Part of a small language model's weights: rotary positions.
Each number is 128 + 24 x the weight over its row's rms, rounded and kept within 0 to 255. Layers, rows and columns count from 0. Numbers have three digits each. The size before them is the row's rms in percent of the matrix's.

# layer 4 MLP up, 896x256, rms 0.161, rows 868-895, columns 0-63
088:112097130121099134208097116116109167160146140152147154098131157167132105100145114165053111076139146120106134135114130113143100135133116127157153134151140183123148067176171152122147076125142106
095:105151144190109132146099133087124140115126136108184112133124104105141109177181143132191169139113142125121100137113115140082121087172099163084107099137146186107116134198156133127146152141108110
096:144128126117105077149082155117145141147119138129138137103163154128087147101130129132158124091144131139108125132163067117111149112105140136074126154133112108138158158112134137111133114079147166
101:095145136115156125180155097104108145149149134093131133102136134157137094110131149153116138139144150091105071173124118141157136119180174082149123175123105117108078178075146123146134091152127130
099:186109164120132093153167187162095128124155117123130140163134146122112145098155128130118108129133120094157104156105127136111136142145132166137136128100130097156132124120150147130113118158123134
099:142143079099125104110112143165111143168150153146110101131114130088150140124109087087146122168170121073110127116148129148098067123151099128146126164133127103088147153144124117150131147139107104
090:147113110133158121126150131102143096140087092114142093165159157158126116102130113139152115120172181103119114088112157089124130138104124142097121189123124152127158112160098152143108137114118118
098:173131116100152117169116140159121135150116122094125150106115151118115096126132162113101185140129111142184097156145144113109076112139106131111175109171157131129162127103068119107113116158107095
102:140129094136127144143119107135088111115114097114098109105168122090127121141121109137118139141162090159135133092116106106110094135109121147101153107152094134116175166097153091122158153109154129
094:125087084140133075165121161101090165113104164096117108103153148118128145142131163141140131109113167172148147098132133135112134092125116071130109134141115149121132166148091131133145120099135079
098:055113113112097132073150128132113146089118102102107163125123146122130123141160162147129110161160142113155161124082105110145129128181133105109144135110125136078117135156150145103107121151147104
097:168141126094159147176116138130142143113140103113156129108125130153121195082174130098137138163114132106156135104178124133128114155106147121141151144074193140116121154174145183127154138161151105
101:111146147145151128124108138142105099116078138174128123141113107154085127149112127112142175157142124137126127118101134144120155124088133158126180166131132113092134141135111153122117135117129171
104:129103097129140151167097099162109118143117165117147120117145063111163105116133119151162130119160130107133149091104143118190137116164111133128104101090108106114097143125115101118131117082125067
102:147127129134131161180087121141135133097127133108142096108077103102121132127131145099137192115139150116126111130135093113128140122140162143147135128090130164087124128137103143135138141133165126
088:092113145089139115161099109136125085171140145114078117126147098123128126133118080108123144129158159162138090132121124091134143135125170111106160107100142146104163141083164100114093179135129126
096:161096136135117133074093133156085147146129136099154089130116128144117148077153122120095159149173120111167152150141113138163164107144148133131135179125137142096156120132097107134129091118127117
095:141147112159098126138105087159139136113159157129114100155137123111163121117125106144116107130102098125150154148106138171144186141124123134079110158103156131132098139130116082105123137134120141
110:161111129098150120137145148138126184106131113115122119130130167152116133155138105114115083132134133138102139145088153124140117199127146126171114136122157121133065091133148160168129169131112139
093:128113106100154128172133158161097134118105104087156082140088110108112107126122101130116117143133118085082107152116122152112106106117110121138120101110132163149153096164114108140133157125131126
104:156126169136072081095127137098103125105093116146155144143130124088113096126126122129110107155101151122155091169133142076193127111103143131163157161114126116144148160097128180136145155095115085
087:105135134161177107112115129090140065112155129082142120105095095128123131117100171109162152144100095145145093155127111140129134124118094128100143136127073091139092123152171147122150154106127138
105:164117120086119114099128104158126134108130093122115122160167127154115130157113107108166161147157122171185109113113122139166180182147158124083139131117126098147146160154146127176110148104124137
103:095127156129149132102138172117115134105130137122120146132134107085142151142143128135162141127105104059157139137157124138161137133098150155123146149174136155075120128097152160110091146138141126
101:112084140141138109111138144126122092119132092121136122136145132128133128174178108182143138086115139127159118123123167102079164108080116125131163135076137132136119188129133122142179128106163126
099:154139115079139136121131151113123096122129176142103148112151169109132104111133093164179130076155163150088098090122175119159107106083125130089094134146128144116155101091131133111091168136142146
103:081070114105092148077094188123130148150139144113117120121112141151151145163112139093096144147164133148122110156132125136099128074153126121123126103108108145120131112095102113096134122143133131
100:105142104148123156142104139091105161125124141105112091137105133096165156142117144135111147116087115121130140167112138099146154143150117121134167143092128138119122099137157109153133112127122122